{"d_model": 256, "n_kv_head": 4, "bias": "none", "tie_embeddings": false, "extras": ["capped logits"], "init": "normal", "init_std_qkv": 0.0197, "init_std_up": 0.0197, "lr_head": 0.00671, "schedule": "wsd", "doc_mask": false}
Each number is 128 + 24 x the weight over its row's rms, rounded and kept within 0 to 255. Layers, rows and columns count from 0. The size above them is the row's rms in percent of the matrix's.

# layer 7 attention key, 256x256, rms 0.165, rows 209-255, columns 0-31
size [ 81  86  87  88  83  83  88  87  82  78  82  84  92  80  89  77  85  86  85  79  86  86  88  90  80  85  84  85  86  84  84  87  91  86  89  80  85  86  78  91  80  79  90  89  85  87  88]
[[145 161 184 148 149 147 133 106 108  93 135 139 108 102 132 133 150 118 113 101  94 172 122 160 132 123 149 113 114 112  97 104]
 [110 145 168 107 161 148 118 179 112 134  89 140 126 104 121 109 153 114 146 133 125 121  99 137 150 125 106 116 122 179 158 115]
 [141 136 130 113 120 119 139 155 143 105 102 165 116 152 102 162 145 124 127  90 159 113 100 129 160 126 136 125 163 151 155 126]
 [ 46 132 112 150 114  89 147 132 137 154 148  82 111 109 164 110 151 142 122 125 160 134 139 154 110 140 101 140 160 140 124 121]
 [ 95  71 157 103  84 165 142 181 126 218 101 136  96 132 169 138 130 112  81 129  90 151 136 120 101 121 139 111 154 144 135 141]
 [143 121 117 116 147 110 145 136 118 147 117  76 124 111 113  75 102 139 123 126 168 144 133 134 116 143 109 170 101 141  82 128]
 [141 123 131 128 131 146 115  77 164  90 102 120 158  87 111  96  97 163 141  95 174 120 141 124 115 162 121 120  84 127 140 115]
 [163 114 104 152 146 122  91 148 140 117 198 133 129 172 121 127 130 140 101 116 159 139 139 164 130 120 119 166 103 119 131 109]
 [125 125 148 149 109 154 107 118 130  97  99 119 118 135 128  94 122 112 123 139 144 132 134 140 132  73 142 119 128 126 124 148]
 [ 80 113  95 168 106 163  96 130 157 116 106 102 161 136 135 140 107 123 107 150 159 141  71 150 186 132 153 118 108 109 130 136]
 [113 177 152 118 129 168 148 155 134 149 113 129 168 124 141 154 148 120 124 132 115 125 141 140 118 133 147 126 149 134 162 148]
 [118 118  98 153 137 133 134 145 178 132 118 130 115 105 100 127  99 107 113  85 128 141 172 177 153  94 191 152 140 168 135 108]
 [135 120 100 145 132 158 115  96 103 133 105  95 152  90 119 112 120 136 112  79 116 170 176 120 148 113 124 134 112  67 100 131]
 [163 109  81  97 125 134  64 175 108 117 138 144 116  89  96 110  97 119  66 100 111 126 113 163 159 110  85 127 121 180 165 152]
 [141 144 117 132 143 130 160 138  71 130 109 141 160 131 153 144 127  85 172  66 174 128 118 115 134 111 157 160  76 157  79 137]
 [119 166 147 109 172 144  93  97  81 162 127 142 129 164  91 132 128 180 142 111 134 105 110 153 137 117  84  79 166 122 134 129]
 [152 120 114  94 106 162 120 105  89 135 118 140 131 157 164 110 151  95 149 116 147 120 101 120 144 150 146 123 153 127 117 124]
 [141 123 164 168  75  93 163 162 143  93 110 127 131 123 110 149 110 133 118 105 132 150 143 125 129 140 155 115  77 101 151 133]
 [144 122 113 145  97 105 137 120  95 109 120 182 151  99 140 136 120 102  81 131 133 108 119 131 118 149 130 187 180 135 122 109]
 [107 111 127 118 132 101 157 120 123 122 140 142 107 124 134 170 123 141 150 149 102 148  98 145 115 123 102 127 165 175 162 127]
 [114 110 128 128 145 103 141 106 143 120 149  87  94 168 125 140 147 127 120 105 167 174 124 144 117 140 122 104 167 111 105 141]
 [123 133 130  92 146 117  85 137 157 107 147 121 137 185 143 124 136 150 132 104 133 164 126  94 112 150  91 149  79 103 125  75]
 [112  91  86 142 184 110 107 134  56 160 118  94 134 172 136 116 175 120 135 121 161 174 102 143 134 144  99  98 112 116 130 106]
 [135 125 137 156 110  74 119 162 113 147 179 147 164  93 133 139 112 151 154 131 158 142 151 135 139 143 129 129 125 130 153 127]
 [159 152 123  96 153 161 110 152 143 201 113 134 115 144 124 118  92 116 127 143 164 129 126 127 144  62 155 156 114 128  95 179]
 [123  97 151 148 145 132 139 112 138 160 100 123 128 145 163 148  53  96  94 138 141  89  88  88  96  96 147 117 164 130 109 132]
 [144 144 124 197 153 148 105 126 111 100 122 154  78 179 154 112 142 103 129 125 146 110 120 127 145  84 122 130 136 163 134 127]
 [101 110 144 141 136 109 121 139 101 168 105 136  80 141 108 144 144 125 140 113 122 119 122  98  92 171 144 132 118 132 154 162]
 [102 174 153  93 133  74 137 127 119 134 166 134 115 132 112 147 101 120  98 114 129 133 127 141 113 150 127 148 132 137 144 125]
 [134 102 130 153 144 162 107 144 110  56 114 107 132 138  96 140 152 162 111 126 132 167 118 178 145  96 128  70 119 147 117 138]
 [ 98 150 152 160 134 179 111 101 162 129 103 134 184 139 132  86 149 128 132 105 160 126 124 141 153 149 121 116 163 119 143 109]
 [155 148 119 126 190 177 131 137 114 139 125 129 180  87 163 145 108 103 102 111 147  85 178 141 122 148 102 149 112  94 138 134]
 [143 122 117 149 150 157 160 166 154 124 118 194 134 104 126 112 125 124  76  99 122 109 146 161 129  98 151 113 127  69 145 121]
 [135 125 164 111 175 167 123 147 133 101 125 155 117 115  96 155 127 124  93 145 107 102 176 145 125 120 120 131  82  94 154 165]
 [158 165 124 145 125 162 126 172 155 144 117 170 128 161 184 175 103 134 175 141  92  89 126 137 107 119 120 126 137 190 152 123]
 [132 110 144 126 121 152 122 110 136 133 156 116 103 127  91 148 144 111 133 107 104 137  93 100 101 112 123 152 143  95 153 122]
 [144 107 159 181 126 172  93 157  95 140 122 170 160 125 133 159  87 133  90 106 158 121 104 127 160 103 123 133 130  99 127 102]
 [162 168 159  80 102 154 132 155 124 122 118 141 126  94 125 123 103 112 129 142 140 139 117 177 152 109 100 154 183 161 119 109]
 [142 117  82  71 124 145  93 127 116 106 130 178 122 147 123 138 140 128 116 111 154 119  76 137 156 149 143 163  95 130 135 120]
 [126 120 110 129 131 191 132 121 154 116 174 147 140 133 139 128 121 159 128 132 110 135 147 153 137 154  99 108 170 115 102 108]
 [126 101 101 115 133 150 110  87 173 108 106 110 137 127 122 142  90 126 116 123 122 150 115 117 107 162 109 150 146  87 101 141]
 [132 150 167 131  99 102 176 148 129 151  74 146 131 159 126 106 173 117  84 154 110 128  91 138 108  87  91  86 111 123 116 125]
 [173 116 118 151 171 144 143 133 130 106 145 135 137  71 137 110  93 108  99 101 172 123 105 167 155 139 133 117 153 150 104 136]
 [ 87 109  96 130 136  97 104 109 150  93  99  99 110 119 122  69 110 144 147 105 137 128 130 128 143 165 190  90 151 126  87  90]
 [119 112 108  93 156 140 120 144 127 124 117 155 116 161 139 142 145 137 138 125 129 116 112 106  71 131 131  98 112 128 131  68]
 [156 112 117 139 121 136 110 117 121 130 125 139 122 139  82 135 124  97 106 139 136  98 152 138 150 104 107 139 145 165 159 152]
 [152 102 103 149 121 135 120 106 165 162 132  77  55 164 102 126 100 164 152 150 144 109 114 137  98  50 137 127 141 186 136 135]]
# layer 7 attention query, 256x256, rms 0.167, rows 210-255, columns 0-31
size [ 89  89  90  84  90  93  85  82  87  84  79  96  84  92  81  87  81  96  91  84  90  90  86  85  89  88  83  92  88  91  87  87  90  90  83  90  85  84  90  84  84  96  84  88  94  96]
[[153 104 134 130 115 101 153 108  71 122 132  98 128  79 105  95 143 143 142  93 140 110 125 101 140  99 116 132 176 122 121  93]
 [123 104 124 128 100 135 116 145 121  87 192 117  88 134 127 127 134 126 137 140 159 145 138 135 120 100 128 153 161 106 108 150]
 [160 146 164 132 134 158 137 170 107  91 134 165 152  90 108 148  67 115 159 120 189 140 118 109 166  91 102 117 144 132 131 122]
 [152 154 149 121 167 134 171 104 136 165 119 147 137 116 151 137 144 113 146 157 107 113 155  75 134 122 109 146 114 170  67 125]
 [123 132 157 146 145 130 111 176 159  95  90 110 138 114 115 125 106  53 134  92 109 124 141 137 183 114 117  91 147 134  71 147]
 [129 114 125 136  91  91 133 146 154 135 107 123 118 103 129 194 141 108 138 115  80 140 124 105 103 119 148 115 130 116 106 230]
 [141 111 110 140 133 115 130 174 132 122 109 132 116 168 127  89 105 172 126  88 118 121 112 178 178  84 131 116 122  71  65 156]
 [149 116 124 111 101 146 139 130 130 148 146 140 146  76 121 118 128 151  81 128 105  72 129 128 123 101 170 137 125 116 136 145]
 [122 110  98 130 129 126 129  91 114 133 135 124  94 130 123 107 125 162 135 104 132 154 134 111 115 100 146 129 157 167 140 177]
 [122 145 125 117 105 119 162 147 132 143 115 183  90 142 128 129 101 130 161 109 108 161 139 119 148 106 111 148  92 161 164 119]
 [158  91  98 168 190 113 130 134 129 115 148 138 123 111 152 142 161  87 124  73 135 159 117  96 107 181 155 140 137 128 154 121]
 [172 154 129 122  85 115 128 106 136 111 120 121 111  91 127 129 118 136 117 122 123  80 148  96 137 106 171 128 147 159  97 111]
 [ 74 114  84 133 113  55  76  86 117 105 118 104 170 115 137 177 141 120 147 174 121 153  76 147  89  97 135 154 164 157 114 116]
 [104  92  95 103 144 113 107  83  87  77 146 104 114 120 122  88 163 135 100 117 109 121  66 138 138 165 118 108 128 121 103 123]
 [146 103 148 137 117 100 129  94 131 105 171 113 131 125 129 107 126 121 113 180 132 133 114 135  91 168 130 156 116 139 100 136]
 [152 115 146 131 116 132 116 127  96 111 147 142 103 119 144 145 140 115 153 151 137 119 130 143 138 127  93 108 122 137 126 124]
 [150 138 140 111 127 132 129 129 139 118 149 127 114 124 112 175 131 148 139 144  84 130 130 102 103 150 139 126  76  87  83 169]
 [139 163 124  87 125 142 122 127 109  95 149 120  96 107  92 161 152 150 127 122 113 138 136 149 106 119  99 164 139 148 122 128]
 [ 84 113 110 143 136  82 138 111 133 128 153  98 105  94 136 183 158 184 125 157 105 138 106 137 121  80 103 123 140 147 131 152]
 [128 129 126 126 131 132 136 170 154 104 112 124 182 118 101 170  86 139 113  97  94 114 137 138 146  67  86  81 182 166 143 147]
 [141 102 115 138 133 131 129 147 128 114 132 114  92 143 149 141  57 161 139 119 106 100 146 105 101 109  97  86 120 167 140 148]
 [160 141 122 129 149 120 160  71 170 169 129 116 127 106 135 123  97  98 132 102 144 153 107 126 118 153 132 124 126 137 140 127]
 [ 83 140  67 173 129 124 136 119 137  82 103 138 144 144  95 116 155 176 106 157 100 114 129 153 145 106  83  95 128 164 141 142]
 [141 119 140  85 131 142 144 170 151 144 153 132 115  95  96 101 156 139 106  99 109 122 112 153 152 101 137 162 119 169 120 120]
 [131  83 153 124 153 148 116 138 130  89 127 146 143 114 158 147 147 105 139  74 103 146 171 113 109 148 121 122  96 142 101 168]
 [ 87 105 158 111 137  98 153 114 117 179 131 117 149 120 115  90 159 106 113 181 130 143 143 130  69 115 101 138 110 142 125  49]
 [ 94  87 109  97 167 115 137 139 134  86 148  96 132 128 142 120 163 142 124 142 143 129  90 119 155 105 139 103 150 171  72 138]
 [103 112 147 158 144 157 117  89 151 112 124 161 112 120  95 142 109 113 110 127 123  97  85 160 105 139 123 188 143 122 155 160]
 [118 173 127  97 106 118 109 124 113 157 125 121 131  88 121 149 126 168 125 143 150 136 138 169 145  76 143 127 114  80 153 169]
 [136 134 139 112 142 130 116 122 100 156 100 109 123 148 143  73 150  91 152 130 150 117 162 117 123 125 101 126 116 134  80 147]
 [164 121 140 148 101  89 152 103 152 164 128 116 141 116 125 152 152 154 127 150 165 131 129 115 124 116 138 138 128 121  80  87]
 [108 107 137 123 136 102 129 132 122  93 124 120 129 115 120 109 162 172  89  82 100 141 119 118 144 138 150 155 115 125  94 159]
 [127 156 168 125 104 141 184 142 165 152 139 141 139 140 126 141  75 163 131 115 111 133 167 118 131  58 145 167 108 109 169 113]
 [ 74 130  91 102 136 126 142 156 139 148 126 137 128 135 134 153 130 121  96  99 130  72 106 154 105 119 170 135 101 158 125 101]
 [142 149  85 145 129 143 145 121 101  99 113 167 107 140 168 152 118 122 144 173 115 133 159 152 160 126 112  95 141 170 130 155]
 [112 132  93 143 120 129 131 134 146 144 132 121 133 112 119 132 208 136  79 141  99 160 152 123  84 127  94 157 145 157 126 120]
 [109 146 102 147 116 133 153 128 122 120  65 134 115 124 118 105 101  84  85 159 103 126  64 149 141 104 124 146 166 115 119 128]
 [ 89 108 125 126 119 133 145 145 121  98 109 136 131 169 133 138 163 162 109  90 142 160  81 127 134 119  93 137 149 137  92  94]
 [157 103 157 159  90 124 152 140 141 156 148 147 110 121 148 125  99 113 202 125 137 148 157 133  87 108 118 115 114 138 165 187]
 [138 120 107 131 116 172  84 132 167 126 161 169  94 139  94 131 132 136 156 109 117 115 145 162 165 195 108 106 156 114 114 140]
 [164 124 143 145 164 152 146 100 149 162 129 178 114 116 131 146 113 148 109  59 117 139 104 123 107  95 163 152  93 126 114 177]
 [115 154 120 137 126 102 152 103 140 157  96 133 123 106 167 103 156 149 101 134 105 153 124 171 123 151  83 160 166 117 101 131]
 [117 135 156 186 102 104 133 105 131 146 159 106 132 179 143 110 128  98 139 152 143 148 127 133 109  81 154 134 120 128 126 113]
 [ 93 103 134 130 124 140 114 115 152  88 129 121 112 156 157 117 153 151 132 138  77 135 145 144 164 133 103 124 121 142 110 126]
 [120 135 125  66 112 104 107 122 135 127  76 119  95 129  98 122 183 149 138 101 114 155 100 127 139 137 126 133 143 100 134 107]
 [ 98 170 127 112 175 174  75 194 157 125 117 137 130 112 125 128 148 123 130  98 154 117 112 139 165 127 137  89 114  91 123 132]]
# layer 7 attention value, 256x256, rms 0.173, rows 192-245, columns 0-31
size [ 88  98  96  86  86 102  93  91  81  89  87  92  87  91  85  84 100  95  98  88  87 100  89  92  96  85  89  92  95  89  89  97  94  91  92  92  86  90  98  98  83 102  92  85  86  98  93  94  85  93  93  94  91  88]
[[117 166 100 128  93 131 172 154 126 135 109 109 129 126  79 142 136 120 133 105 109 135 148 140 125 124 127  87 112 117  99 134]
 [164 100 104 140 160  87 128 141 134 121  89 144 147 113 173  98 111 165 146  79 125 141 165 129 204 107 106  91 114  86 166 140]
 [131 142  50 147 133 103 102 135 171 102 129 136  88 110 119 129  82 103 141 156 117 160 166 114 105 111 142 138 156 122 113 105]
 [ 97 119 116 109 128 162 164 132 114 153 125  68  88 133 121 158 185 124 158 135 134 120 130  65 105 169 118 169 169 136 108 112]
 [150 130 138  91 172 142 103  90 123 143 102 127 139 104 130 140 139 153 119 127  85 111 107 162 128 129  98 161 129 144 149 146]
 [127 147 143 129 113 138  84 154 140 126 143 153 118 176 112 112 136 109 136 157 122 141  98 144  78  95 137 147  79 142 125 113]
 [164 165 115 154 161 113 115 135  99 124 148 102 132 128  70 139 112 127 157 115  94 126  96 152 134 106 158 129 161 107  84 166]
 [161 138 117 150  90 112 132 139 131 106 151  96 120 109 159 113  88 162 176 118 141 104 133  99 189 176 122 157 141  98 184  94]
 [124 118 118 122 112 125 117 129 154 166 159 153 117 121  95  84 141 139 171 136 135 112 103 124 119 148 129  91  65  88 150 100]
 [154 125 125 121 131 105 100  97 105 125 135 143 179 131 148 126  85  64 138 165 151 106 112 155  95  66 124 146 148 173 153 148]
 [151 131 133 113  98 110 128 142 158 135 114 139 122 146 131 124 151 136 118 132 142 103 163 122  80  79 114 129 126 131  98 138]
 [170 147 161 104 128 108 127 116 148 123 102  99 135 130 126  98 170 158 151 105 121 119 147 155 143 116 132 109 151 107 117 114]
 [136 128 106 188 150 138 119 142 155 166 106 141 148 105 137 134 118 141 131  86 110 111 128 111 173 102  68 127 151 164 118 115]
 [128 137 133 160 137  98 138 108 131 144 149 146 141 125 167 141  92 186 116  94 156 162 133 128 128  98 107 152 154 102 112 161]
 [145 106 102 160  88 109 150 130 102 111 112 115 117 141 156 112 115 130 138 144 148 119 160  73 134 120 136 158 112 128 175 116]
 [145 123 133 120 122 165 117 124 113  98 140 118  83 111 152 160 118 130 166 128 118 121 107 129  97 137 101 123 113 143 120 148]
 [125 119 137 166 126 138  96 113 132 107 134 116 136 135 130 101  57 134 120 137 131 160 125 198 157  91 140  94 142 126 109 140]
 [107  84 128 143 111 129 111 151 137 135 116 115 154 130 144  99 117 178 151 150 140 163  87 114 102 142 145 145 151 144 138 114]
 [105 140 116 144 134 100 145 114 131 107 101 156 137 134 123 105 120 166 150 128  92 104 165 127 109 120 136 129 105 109 141 122]
 [164 139 152 156 147  82 133 121 124 133 130 140  95 128 102 123 171  75 120 128 176 120 142  96 102 146 102 168 115 146 128  79]
 [138 164 102 169 133 151 172  86 150 135 116 143  72 169 125  90 160 175 127 171 106 127 138 142 172 153 121 110 156 126  87 108]
 [161 141 111 134 116 112 107 124  85 135  98 133 157 120 127 116 110 140 124 114 151 195  76 144 160 130 105  92 160 108 137 123]
 [125 139 118 124  95 129 145 126 162 153 137 199 137 153 131 145 110 102 125 144 112 145 101 145 108  92 127 156 105 123 151 145]
 [141 123 138 148 105 129 101 121 128 159 138 148 127 126 109 129 116 134 136  79 148  85 170 130 167 164 165 107 141 113  91 128]
 [145 113 142 171 137 162 126 118 147 130 124 156 103 149  99 123 134 111 117 101 105 128 145 108  69 123 154 148 119 128 143 114]
 [149 149 136  94 121 110 158 111 147 139 109 120 159 101 126  91 123 168 126 130 162 104 141 120 121  67 157 119 130 116 165  79]
 [127 179 104 124 148 112  82 124 141 114 134 114  99 146 119  92 150 138 139 136 133 115 118 140 120  97 144 183 106 102 126  56]
 [135 178 155 114 107 221 136 151 120 139 147 110  80 168 162 119 131 108 145 182 127 134 115  99 121 146 138 112 106 127  53 127]
 [ 86 141 156 133 154 114 101 164 100 108 120 120 168  91  96 125 101 156 150 116  87 119 165 128  88 123 151 109 148 127 154 124]
 [107 123 114 154 149 176  98 101 174 153 113 129 138 143 113 154 120 111 139 166 172 118 177  96 137 155 146  92 158  96 101 137]
 [102 136 105 134  90 104 178 139 110 162 125 128 128  88 100 102 151  95 113 163 140 148 123 100 127 143 138 104  98 128  86  86]
 [147 177 121 141 122 153 116 142 159 120 135 158 129 139 130 127 134 130 163  70 139 123 114  93 165 145 109 112 110 149 149 120]
 [117 146 130 165 126 136  93 112 154 124 164 128 123 159  81 127 113 122 110  76  88 138 147 127 132 119 141 109 187 140  78 135]
 [141  90  96 136 129 132 114 131 167 145 152 133 116 100 141 162 170 110 119 157 118 165 141  91 155 134 125 165 171 112 103 137]
 [146 156 156 130 109 121 144 122 161 145 128 169 127 100  87 162  95 134 129 133 111 100 140 139 113 115 145 146 130 148 141 149]
 [102 184 145 101 130 125 103 133 136 160 163 132 120 121 142 143 123 118 150 107  95 118 162 132  73 143 125  83  79 109  93 117]
 [166 116 141 160 129 120 193 124 138  84 110 129 113 127  84 145  96 123 123 101 121 174 121 128 185 129 114 103 159 104 175 127]
 [140  99 127 102 168  91 128 114 130  99 105  99 114 137 149 127  87 155 123 146 148 150 133 111 128  98 112 137 118 124 140 142]
 [132 153 128 170  88 123 135  73 113 128 117 168 123 188 125 126 119 119 140 136 141 128  90 132 123 111 151 129 181 136 116 133]
 [137 136 108  83 162 103 169  94 136 159 110 143 105  98 147 128  65 134 100 131 163  97 107 104  82 113  88  95 119 143 129 146]
 [132 137 101 128 119 153 121  98 146 120 106 149 136  93 123 111 144 143 110 114 149 124 165 141 136  94 132 123 197 102 130 118]
 [119 140 116 139  67 163 152 128 134 119 128 116 126 133 111  75  69 140 141 123 115  97 120 140 154 131 133 108 114 137  92 132]
 [106 135  96  99 176 131 131 112 134 110  97 129 116 132 146 124 143 140 109 105 134  95 139  68 178 100 105 103 117 105 157 144]
 [141  84 160 135 134  63 147 116 140 168 157 141 112 166  94 136 100 119 172 177 157 134 124 145 108 151 123 135 125 161 111 120]
 [155 109 114 124 120 132 124 126 102 136 104 153 167 130 147 122 138 134  74 133  97 144 138 141 137 108 129 155 175 141  76 106]
 [105 172 124 128 126 100  63 134 132 131 171 134 106 103 130 120 149 155 125 149 113 148  55 138  73 124 162 145 145 120 132  95]
 [ 97 105 146 142 156 163 137 147 121 117 124  86 172 122 126 116 121  88  90 123 122 134 110 135 175 131 151 130 143 159 152 109]
 [117 126 138 116 125 119 127 123 101 140 126 154 171 103 146 148 129 152 101 170 142 118 106 155 125 110  76 137 142 134 119 140]
 [135  97 137 143 112  82 127 130 118 143 130 117  91  97 159 126  81  91 124 129 111 111 134 120 126 144 123 149 130 151  86 139]
 [104 117 108 109  93 122  86 164 173 145 124 127 135 106 117 136 110 141 158 106 109 188 143 144 106 157 140 152 159 121 114 146]
 [118 120 150 116 175 119 119 121 156 147 144 168 151  95 121  97 108 122 152 129 131 118 130 136 165  99 118 117 156 144 152 114]
 [108 135 140  82  93 146 119  97 130 124 114 154 159 153 170 111 145 150 132 149 136 121 135 146 117 150 177 153 133 171 147 137]
 [176 156 127 111 125 179 109 132  86  91  96 147  98 128 158 146 143 131 114  71 146 112 140 138 137 139 172  95 116 105 170 144]
 [148 130 176 156 116 107 121 151 122  98  84 130 117 105  61 139 147 145 145 139 115 157 130 140 112 100 156  78 144 131 133 125]]
# layer 7 attention output (transposed), 256x256, rms 0.174, rows 192-244, columns 0-31
size [ 92 101 100  90  94 101  96  95  86  95  95  91  91  94  92  92  98  98 103  95  93 103  96  96  99  87  95 100 101  94  99  96 104  95  92  95  94  93  96 102  89 110  93  89  96 104  88  94  89  96  98  96  91]
[[117 108 157 118 165 138 121 124  94 111 185 117 169 162 134  91 152 175 126 156 137 107 130 135 164 125 106 138 120 130 128  90]
 [132 115 130 135 157 134 130 100 105 102 123 123 127 133  96 128  96  93 119 159 158 135  86 148 144 111 128 107 160 126 130 116]
 [136  84 164 120 114 128 113 113 117 150 154 140 163 145 175 179 132  92 177 122 140 140 164 183 107 138  90 100 129 117 115 159]
 [151 120 171 114 133  70 143 121 101 122 105 143 143 121 134  72 156 136  84 127 105 137 123 144 121 121 141 152 116 100 135 112]
 [106 109 111 137 148 107  71 166  85 129 115 145 148 154 161 144 149  88 140  97 137 141 126 101 145 114 147  99 121  63  99  87]
 [ 83 147 155 123 131  99 138  78 114 141 152 120 129 110 161 130 125 125 157 149 146  86 136 114 163 168 137 127 130 108 151 130]
 [156 121 138 149 143  96 147  98 125 168  97 107 115 142 141 147 136 134  98 167 155 126 147 107 151 149 152  97 113 109 116 123]
 [135 120 152 130 160 159  87 109 149 118 105 162 158 117 105 137 167 114 125 119  99 144 157 179 179  99  99 102 105 124 107 159]
 [137 198 171 133 147 155 163 159 130 131 162 102 102 134 139 125 130 128  80 149 187  96 117 144 142 141 104 127 149 139 141 109]
 [125 130 113 147 102  92 150 122 143  96 120 110 127 111 122 112 105 157 162 127  75 162 141 127 145 163 156 132 104 142 166 140]
 [117 105 137 161 154 169 127  85 108  88 126 119 149 113 118 114 178 149 122 110 152 101 127 153 131 147 176 146 127 111 175 112]
 [109 108 101 164 162 148 138 170 165 158 146 107 107 135 114 151 123 119 120  96 103 121 144 112 145 129 167  98 150  97  97 126]
 [146 162 163 104 131 155 118 114 108  92 101 155 136 113 122 127 152  69 149  95 126 108 169 128 146 175 131  94 144 126 144 128]
 [112  85 113  90 102 123 167 131 145 157 112 129 115 125 111 152 167  96 129 133 153 132 149  87 107 164 161 144  98 102  74 117]
 [138 108 118  75 152 170 138 108 149 129 154 141 130 154  93 120 121 134 125 115 160  94 136 188 148 153 146  92 136 129  89 132]
 [157 132  91 157 108 148 165 119 166 156 202 117 166 135 100 104  99 105 107 149 128 140 126 109 132 108 146 113 126 162 122  94]
 [155 131 121 129 118  97 154 141 146 125 151 136 131 114 123 153  96 136 146 149 125 130 132 129 127 111  71 114  96 105 163 114]
 [ 84 156 134 118 122 153 152 145 138 159 111 160 116 164 155 142 101 108 150 130 146 116 140 133 126 109 111 150  76 135 178 164]
 [149 165 155 109 144 139 152 179 143 175 110 183 142 113 140 176 104 108 139 122 113 119 157 126 128 105  76  96 113 138 132 162]
 [129 123 131  70  56 102 140 115 133 162 124 167 119 140 112 141 170  97 105  97 117 117 113 147 125 117 180 169 126 146 148  99]
 [112  91 111 124 168 118 126 116 126 129 107 124 140 179 125 152 109 119 107 142 118  90 118 147 135 109 124 192 133 173 139  88]
 [120 100 143  94 177 117 117 124 119 131 146 124 158 114 147 128 152 127 145 114 140 140 115 115 210 138 162 152  97 134 102 117]
 [108 112 121 145 166 134 121 114  54  98  95 113 122 103 107 107 114 127 153 130 125  75 112  64 133 153 132 138 110 108 129 142]
 [103 143 133 136 129 141 131 126 130 111 154 103  75 120 131 137 108 146 154 142 131 118 127 156 146 155 143 120 139 134 111  97]
 [116 126 160 107  60 136 127 116 137 138 165 144 129 121 117 163 122 126 152 140 115 153 137 165 135 155 164 152 131 128 129 117]
 [124 155 129 152 117 141 111 100 141 109 144 115 116 139 104 116 112 150 157 148  84 176 121 168 192 109 127 139 114 133 169 126]
 [152 130 105 127 135  97 153 125 148 120 106 124 145 105 168 137 112 113 114 138 119  78 129 151 111 137 170  81 121 134 141 122]
 [122 158 108 136 171  69  86 103  91 133 112  89 159 109 130 138 143 172  89  98 149 111 119 154 167 126  96 129 113 128 128 127]
 [163 117 129 124 112 130 120 105 115 153 133 150 126 103 123 106 126 126 106 144 103 106 145 141 121 133  92 146 131 120 138 129]
 [133 117 114 122 137 134 119 141 140  60 172  95  97 108 168 124 149 180  95 111 111 103 115 139 156 160 148 124 138 124 116 143]
 [141 107 126 110 152 152 127 142 153 116 126  79 128 166 188 151  99 160 113 111 145  99 169 121 124  98 133 127 126 144 172 137]
 [132 103 169  83 127 143 103 116 138 127 129 103 150 131  92 136 131 161 127 133  94 122 125 116 187 162 166 130 143 146 121 154]
 [145 136 124 111 111 184 161  97 130 122 108 132 119  59 169 133 107 173 148 137 103  96 130 109  96 150 156 155 160 168 148 159]
 [ 99 125 132 123 138 153 124 147 125 180 127 102 175 128 112 155  90 112 167 120 145 103 122 152  49 128 145 104  93 103 139 130]
 [170 100 134 173 132 142 120 165  93 133 126 141 143 141  77 108 104  94 143 128  99 152 123 137 145 109 128  99 112 104  99 137]
 [145 122 126 146 115 171 139 116 109 149 190 162 149  67 108  94 130  97 127 132 140 133 125 154 137 125  87 148 145  91 126 139]
 [136  72 105 130  83 115 123 130 145 139 135 115 122 137 102 113 122 110 151 108 138 151 125 122 107 151 132 142 145 166 109 116]
 [ 88 139 104 127 142 115 125 184 139 139 119 137 112 130  85 132 144  37 154 134  82 107 103 120 123 149 149 113  96 169 120 123]
 [ 93  91 131  96 123 106 138  85 126 126 101 109 140 122 125 112 148 161 137 160 153 113 144  84 141 167 143 110 113 133 127  84]
 [113 121 153 140 140 170 141 138 117  79 162 155 122 122  82 117 144 103 168 131 136 128 113 167 124  79 166 153 126 106 139 157]
 [141 113 115 153  89 130 124 136 124 103 159  72 121 152 112 137 138 125 150 125 107 162 167 118 117 171 128 146 127 142 151 118]
 [116 146 124 147 151 147 123 147 129 139 117 118 149 132 131 151 149 122  53 119 111 155 122 121 110 119 108 147 114  90 171 101]
 [125 122 157 147  89 138 106 123 181 126 162 160 105 150 108 100 137 152 131 134 113 155 114 160 122 106 146 131  97 111  94 162]
 [ 88 162 119 125 141 113 136 163 153  93 144 179 158 131 122 118 112 133 131 106 131  97 131 102 147 129 138 115 111 146 155 134]
 [129 138 104 127  98 145 119  94 167 175 135 132 119 141  98 123  99 121 142 176 145 149 178  86 138 135 106 158 161 168 153 145]
 [137 107 116 148 105 117 135 128 120 186 102 135 150  99 181 155 131 144  92 166  89 127 139 204  98  89 146 140  86 112 159 131]
 [161 107 105 106 104 156  81 138 129 132 121 134  93 183 150 138 103 133 123 136 142 144 125 150 136 108 134 138 109 125 133 133]
 [141 155  95  93 136  99 157 109 102 141 126 129 141 141 110 129 165 135 120 145 134  96 101 126 151 122 121 143 150 147 138 146]
 [154 123 124 123 132 185 162 129 145 121  91 145 122 154 131 107 132 153 121 108 146 120 142 128 113 161 119  78 157 141 104 112]
 [135 144 111 168 138 125 159 109 101 101 122 125 139  93 147 102 143 107 111  89 175 123 116 137 150 112 116 121 123 123 179 165]
 [169 132 113 131 125 105 122 160 138  95 157 158 118 117 160 147 148  80 111 138 134 113 150  91 153 121 135 106 134 138  80 134]
 [126 128  98 180 152  65 124 137 106 169 155 145 114 120 129  61 146 123 128 144 120 140 108 147 168 150 140 112 111 149 152 127]
 [114 168 127 164 106 130  91 148 148 113  76  98 180 110 110 108 118 126 136 134 154 134 133 125 136 102 108 106 145 156  87 108]]